From a checkpoint of a small transformer trained on Wikipedia.
Size: width 160, 2 heads of 64.
Training: a variant of Muon for these matrices, 133M tokens.
Each number is 128 + 24 x the weight over its row's rms, rounded and kept within 0 to 255. Layers, rows and columns count from 0. The size above them is the row's rms in percent of the matrix's.

# layer 6 MLP up, 640x160, rms 0.272, rows 550-569, columns 0-79
size [ 97 104 103  97  98  95 105 106 104 101 103 106 105 101 102  89 117  92  90 107]
[[107  89 163 143  81 158 121 140  94 125  98 179 126 140 114 126 166 147 121 135 115 140 124 102 130 156 135 120 129  86  83 144 135  68 120 122 140 137 146 114 172 115 139 126 144 129  95 119 129 168 104 103 148 111 109 111 126 118 174 106 167 139 176 131 141 166 163 143 139 114 153 131 174 158 137 160 113 134 107 125]
 [164 136 143 131 100 130 179 131 135 113  99 148 144 120 132 126 109 112 103 174 101 107 119 142 119 130 116 128 101 143  89 144 129 122 150 100 145 139 122  96 136 155 136  89 125 144 130 160 140 115 128 110 121 153 138 121 150 120 141 122 169 126 118 121 117 151  99 144 153 114 109 125 153 161 144  77 130 112 119 108]
 [134 135 125 168 119 112 127 129 145 181 124 117 141 126 150  95 125 127 144 116 113  87 112 103 166 144 111 146 116 130  99 148 148 103 157 144 117 104  88 120 187 132 141 134 134 120 170  71 103 148 133 131 123 102 118 122 130 105 148 103 166 112 136 145 182 131 121  83 168 163 138 127 113 119 111  97 101 155 125 159]
 [115 139 148 110  98 110 127 103 133 147 165  98 107 109 148 149 160 115 101 126 104 155 156 148 123 163 164 131 114 147 159 179 145 124 117  83 139 142 136 133 154  94 122 108 123 105 163 115 136 126 111 107 122  69 149 145 178 141 124 104 143 141 147 156 116 101 103 142 143 130 112 131 179 138 112 130 144 141  95 100]
 [116 138  98 138 103 129 101 125  99 139 158 130 123 153 113 105 160 148 148 119 124 103 162 111 132 149  71 128 140 130 129  98 163 110 130 124 157 140 120 113  69  91  99 134 139 140  98 125 131 138 137 162 112  97 134 131 141 123 137 159 124 118 120 152 154  79  92 135 122 147 143 133 157 174 131 110 137  51 108  91]
 [126 141 169 123 138 100 149 100 147 138 117 133 127  96 123  90 131 192 119 162 153 117 140 104 158 147 120 149 133  86 106 186 126 109 118 114 127 126  95 153  93 157 112 125 129 107 147 106 103 144 140 139 121 101 137 117 162 145 133 195  99  95 137 123 126 150 153 114 134 105 118 126 118 131 142 114 104 138 127 164]
 [111  98  96 124 130 122 120 106 128 118 116 165 143 134 128 127 136 151 153 124  97 195 103 142 139 126 127  97 123 153 146 171 130 145 134 104 133 126  76  94 138 152 141 121 138 138 165 120 104 120  92  79 108 123 126 113 146 158 108 142 168 129  98 126 123 153 156 127 153 113 138 142 160 133 124 132 167 122 103 131]
 [140 137 105  96 108 128 109 144 133 144  98 136 144 109 159 143 136 143 118  93 117 117 148 115 109 124 154 142 107 134 109 160  88 117 117 135 140 154  95  86 123  88  95 141 108 110 143 119 144 156 163 120 116 110 123 148 121 124 101  88 148 103 148 148 189 145  96 202 158 121 116 122 176 101 128 144 154  88 110 115]
 [123 114  81 138 115 140 133  95 112 143  96 137 116 127  93 152 108 136 136 139 137 140 141 116 133 126 134 141 159 116 131 114 141 114 127  86 127 165 134 164 151  80 107 130 141 118  94 117 144  92 102  83  52 160 141 168 153 123 119 165 154 150 136 102  95 150 139  93 154 144 115 118 110 175 163 166 112 139  93 159]
 [117 131 156 134 161 165  91 147 129 172 122 195 100 112 135 153 131 100 173  93  89 119 138 145 150 145 137 127 118 105 121 138  90 136 116 143 119 169 149 131 139 148 115 127 115 106 100 169 159  98 118 105 139  93 129  76 127 127 124 144 101 166 128 131 105 110 111  96 132 105 105 135 123 158 130  88 115 130 105 170]
 [116 131 167 128 129 123 138 129 104 124  92  87 150 138 117 150 157 133  97  94  75 120  90 138 107 175 118 142 113 111 127 169 157 155 110 119 155 148 127 144 108 114 149 158 131 134 157 116 152 131 158 148 129 119 109  90 110 101  93 158  96 166 139 119 121 126 104 110 110 151 168 137  92 101 164 157 127 145 141 150]
 [151 103 119  91  87 125 101 124  91 167 115 126 114  55 157  80 124 136 106 105 143 113 129 114 106 169 148 162 111 134  85 121 174 163 117 133 150 100 144 126 135  94 146 107 114 113  85 138 137 111  79 123 157 141 147 115 116 100 148 142 118 139 154 139 104 179 153 162 123 172 154 139 148 103 192 123 136 127 150 146]
 [139 119 149  78 106 124 123 135 139 125 150 140 134 153 146 141 127 112  99 140 115 108  95 136 134 103 128 119 108 127 110 125 113 114 130  72 135 123 111 154 124  83 123 130  77 123 134 142 136 173 131 145 128 134 159 127 144 153 153  86 132 135 115 114 139 117 120 117 165 127  95 112 134 119 128 156 142 148  93  98]
 [157 150 126 141 143 136 107  93 145 135 102  88  85 109 122 119 116 148 118 121  97 119 154 178 160 152 144 188 142 116 159 146 121 136 160 122 136  98 119 159  88 122 102 119 174 145  65 144 145 104 134 101 141 109 127 139 123 124 187 107 111 107 108 131 137 124 109 160 151 119 117 126 128 170 165 140 191 106 169 120]
 [140 109 147 103 181 139  93 202 132 110 135 147 133 124 158 117 114 106 114 195 104 162 117 123 120  99 146 105 113 129 156 116 116 115 138 126 102 120 149 139 113 125 134 146 115 107 114 149 137 136 114 106 138 115  90 114 123  88 127 117 113 148 151 135 141 109 120 135 112 163 127 108 172 136 108 167  99  90 132 140]
 [119 145 109 103 125 122 135 120 107 195 147 157  96 103 101 125 139 121 135 136 137 105 133 176 132 131  95 115 122 145 164 129 145 146 157 127  84 120  94 103 131 152 110 121  90 147 152 126 136 145 146 127 161 104 133 119 122  93 129 105 161 155 162 166 151 118 155 116 144 123 170 130  88 110 151 125 128 109 118 139]
 [ 97 100  98 130 134  80 121 120 101 103 114 112 151 129  90 124 122 130 140 132 128 150  78 129 102 128 101 143 111 112  72 139 140 147 106  79 135 158 114 119 172 166  84 132 143 102 140 110 143 158 102 115 136 125 115 150 150  95 137 114 181 127 152 138 172 136 166 117 155 102 109  65  79 134 148 107 151 108  99 105]
 [127 119 126  97 138 119 120 175  92 139  68 130 160 121 158 121 162 130 153 110 110 106 116 120 124 119 111 141 133 109 123 146 156 157  98 150 136  71 124 125 141 118 135  80 111 127 137 155 115  86 161 110 114 117 143 149 116 132 161 109 120 105 121 126 132 122 109 131 115 119 138 171 155 113 111 201 126 104 159 154]
 [106  84 129  79 144 123 123 105 188 145 118 134 119 136 141  77 132 111 116 117 118 124 195 108 131 128 118 169 110 115  95 110 111 123  80 128 122 132 104 110 102 119 168 128 113 155 120 135 126 105 163 127 122 100  97 118 105 127 138 124 106  89  96 144  93 123 107 110 132 145 136 135 143 158 179 147 128  82 117 143]
 [120 147 117 154 164 142  98 133 100  98 133 120 108 108 137 160 166 127 119 101  85 149 146 120 111 136  91 123  97 138 112 152 105 140 131 153 124 165 130 109 123 131 131  93  96 111  84 166 139 173 148 158 177 117 128 143 171 157 119 108 115 142 141 114 103  97 134 151 105 121 138 155 167 155  95 119 145 115 154 109]]
# layer 6 MLP down (transposed), 640x160, rms 0.0592, rows 550-569, columns 0-79
size [ 89  94  99  98  88 101 102 105 108  93  91  94  98 109 100  90 126 100  95  94]
[[138  93 137 123 170 131  85 125 116 108 102 127 142 141 117 128 115  98 116 112  84 133 146 199 124 103 108 145 144 172 152 123  96 149 158 109 129 116  90 115 104 127 111 143 149 140 127 173 141  79 165 143 141 138 135 132 114 115 158 163 124 129  83 117 123 120 154 116 130 135 163  91 101 118 164 118 138 135 120  76]
 [135 128 155 161 117 104 154  81 126 110 152 109  99 114 117 130 133 150 135 145 137 131 178 145 106 153  79 111  94 143 103  89  94 133 136 101  87 128 165  67 142 140 119 155 130 141  48  97 107 138 125 131 142 116 164 141 153  84 142 128 134 122 135 137 148 116 130 137 106 129 144 160 100 130 142 133 125 129 132 140]
 [137 136 116 138 167 105 133 107 122 129 151 144 145  41 105 116 152 133 128 133 147 129 114 154 126 139 138 138 108 122 113 124 108 143 146 117 135 164 105  95 108 164 123 169 111 137  99 137 150 143  89 132 159  94 127 110 144 120 129 159 150 159 112 112 118 149 187 152 149 104 130 137 131 150 124 107 142 131 127 116]
 [150 165 194 140  97 151  74  86 113 147 152 121 124 115 113 135 115 142 150 161 120 115 183 147 115 107 119  91 108 132 159 157 112 143 123 134 126 134 131 106 107 111 166 131 122 127 130 109 168 168 136 127 117 140  96 180 145 142 115 136 153 126 110 151  68  95 192  97 137 124 111 124 123  92 107  96 142 106 121 104]
 [122 156 134 120 120 119 127 158 105 121 122 132 106 117 127 122 123 124 139 144  92 153  88 141 115 102 109 125 109 144 159 161 128 126 163 155 119 136 116 161 129 127 151 169 135 108 151 108 126 113 131  93 122 143  79 129 129 171 175  98 103 121 112 112  84 173 170 183 160  65 121 119  66  89 125 194 147 148 139 139]
 [146 120 149 137 128 141 123 119 118 116 168 153 137 131 129 117  87 162 129 128 101 129 121 128  95 108 168 152 157 169 127 149 143 113 131 128 142 143  91 122  96 118 130 159  94  99 138 113 110 184 106 114 142  63 171 117  85 177 120 139 148 147 105 107 134 102 154 127 140 142  73 120  92 110 106 113 135 137 140  95]
 [151 172 164 117 151 140 125 127 146 131 144 130 160 128  82 120  94 129  96 133  85 141 159 103  87 176 146 140 113 102 158 124 128 154 135 184  78 128 157 149 127  97  93 143 120 116  89 111 125 137 125 126 168 153 113 194 124 132 104 127 103 153 130 149  94 122 118 121 129 130 117 101 165  89 144 128  86 155 143 112]
 [100 105 179 123 120 161 121 115  99  70 114 144 117  59 139 108 102 141 105 139 106 117 147 121 136 100  84 129 144 143 119 133 141 108 118 124 122 121 153 108 128 129 164 140  94 112 122 106 131 160 129 143 129 173 130 125 154 135 127 139  82  88 103 132 135  97 107 110 159 137 121  96 183 127 170 139 124 129 185 114]
 [ 95 167 106 146 148 155 150 158 119 135 120 159 158 135 127 120 119  95 121 122  94 149 129 111 141 135 144 137 136 148 137 175 137 156 143  99  73 167 120 150 131 164 122 137 124 129  90 124 151  98 139 123  85  84 110 148  65 106 101 124 100 133 134 168 112 106 133  80 164 153 115 140 133 112 117 123  95 129 127 118]
 [148 134 117 108 170  86  90 141 154 125 121  87 105 118 143 152 134 143  92 141 147 119 151 128 104 122 110  90 134 126 152 154  76 118 127  97 148 115 142 106 113 124 112  93 159 158 100 147 138  92 124 147  79 123 160 153 104 117 104 112 144 149 109 157 158 145 128 182 131 117 140 155 134 128 197 108 163 108 148 132]
 [ 93 123  95 134 114 113 126 100 165 132 148 170 132 122 146 129 160 114  91 138 150  83 124 110 103 109 153 145 133 126 133 137 115 161 164 104 168 140 126 124 132 126 148 152 124 144 103 111 108 130 135  76 133 106 192 125 139 103 143 133 125 134 128  84 177 160 177 102 124 111  98 100  84 135 132 148 170 133 102 157]
 [148 138 154 102 152 106 120 169 127 103 136 127 145 124 126 149 120 150 134 154 168 110 127 144 120 155 122 125 163 108 139 141  98 121 175 157 150 132 117 155 147 130 114 145 136 130 123  80 164 158 129 122  90 138 102 133 123 164 143 131 107 151 120  81 136 112 131 120  86 158 114 141 102 107 177 129  29 137 126 111]
 [128 111 149 121 153 156 120  83 174 173  97 134  89 109 126 152 134 141 144 146 124 168 152 154 123 135 124 143 164 118 104 112 137 133 110 137 125 114 117 157 160 136 121 137 168 153 163 159 139 105 161 123 110 112  92  93  82 121 113 178 153 136 129 176  98 149 123 180 114 144  81 167 106 122 103 129 115 147 112 116]
 [ 98 129  70 153 154 154 113 142 126 131 125 117 153  98 131 131 130 151 162  87 115  97 126 107  91 111  95 165 172 123 114 115 124 127 135 134 128 126 111 148 122 146 165 122 144 138 128 155 120 126 109  78 100 158 133 149 117 129 133 127 105 114 164 141 148 140 107 131 135  95 158 111 112 114 142 132 143 199 127 151]
 [142 129 138 124 138 158  78 141 105 148 109 122 117 114 134 150 130 162  73 118 174 126 125 149 147 120 144 102 122 149  96 127 110 128  91  95 102 130 154 161 116 150 136 163 127 141 100 100 161 121 133 122 108 147 178 118 121 100 140 168 119 129 129 124 162 130 119 170 147 114 145 163 127 100 140 102  97 108 105 170]
 [137 150  97 142 151  92 121 123 110 108 104 132 103 121 147 158 119 102  96 168 117 102 130  85  94 136 104 142 119 104 125 126 132 101 125  79 126 131  76 143 123 117 163 105 108 155 121 156 131 106 180  84 137 149 135 161 108 107  96 119  83 104 124  64 137 140 115 151 109 171 103 148 126 141 143 162 143 100 122 140]
 [131 123 149  87 169 165 141 148 122 153 112 128 124 121  79 108 122 153 108 145  96 115 112 131 130 134 120 114 138 140 132 137  86 139 116 189 133  99  97 111  99 151 151  96  95 172 148 117 143 148 113  97 162 135  95 185 113 148 126  85 141 157 128 120  98 167 157 104 177 136 157 130 145  90 106 130 117 147 135  74]
 [178 146  83 139 140 175 140 160 128 117 145 145  95 121 124 112  94 125 152  85 152 134 136 144 190 135 166 150 102 117 161 130  91 121 114 141 123 170 145 111 113 140  84  78 131 189 120 121 137 154 143 147 147 128 124 123 144 138 165 150 122  77 162 117 100 114 146 133 117 114  89 118 103  96 132 129 110 102  94 154]
 [128 139  94 107 136 130 144 127 112 155  86 143 150  64 137 134  89 182 179  74 140 177 121 127 125 154  90 134 117 136 113 163 160  99 135 161 166 141  94 158 142 155  93 134 106 135 127 100 128 103 141 122 166 147 114 137 113  97 133 147 120 137 138 183 114 185 149 136 130 126  94 105  97 123 116 118 131 154 124 117]
 [128 150  96 107 159 102 115 124 109 154 145 146 150  95 128 116 112 103  96 206 142  84 132 111 159 163 143 103 156 118 140 124  79 148  93 118 149 157 130 115 118 139 113 124 111 126 148 122 150 118 130 119  96 116 157 170 105 146 131 171 121 168 100 116 125 129 110 122 150 154  83 112 131 163  88 151 127 122 135 144]]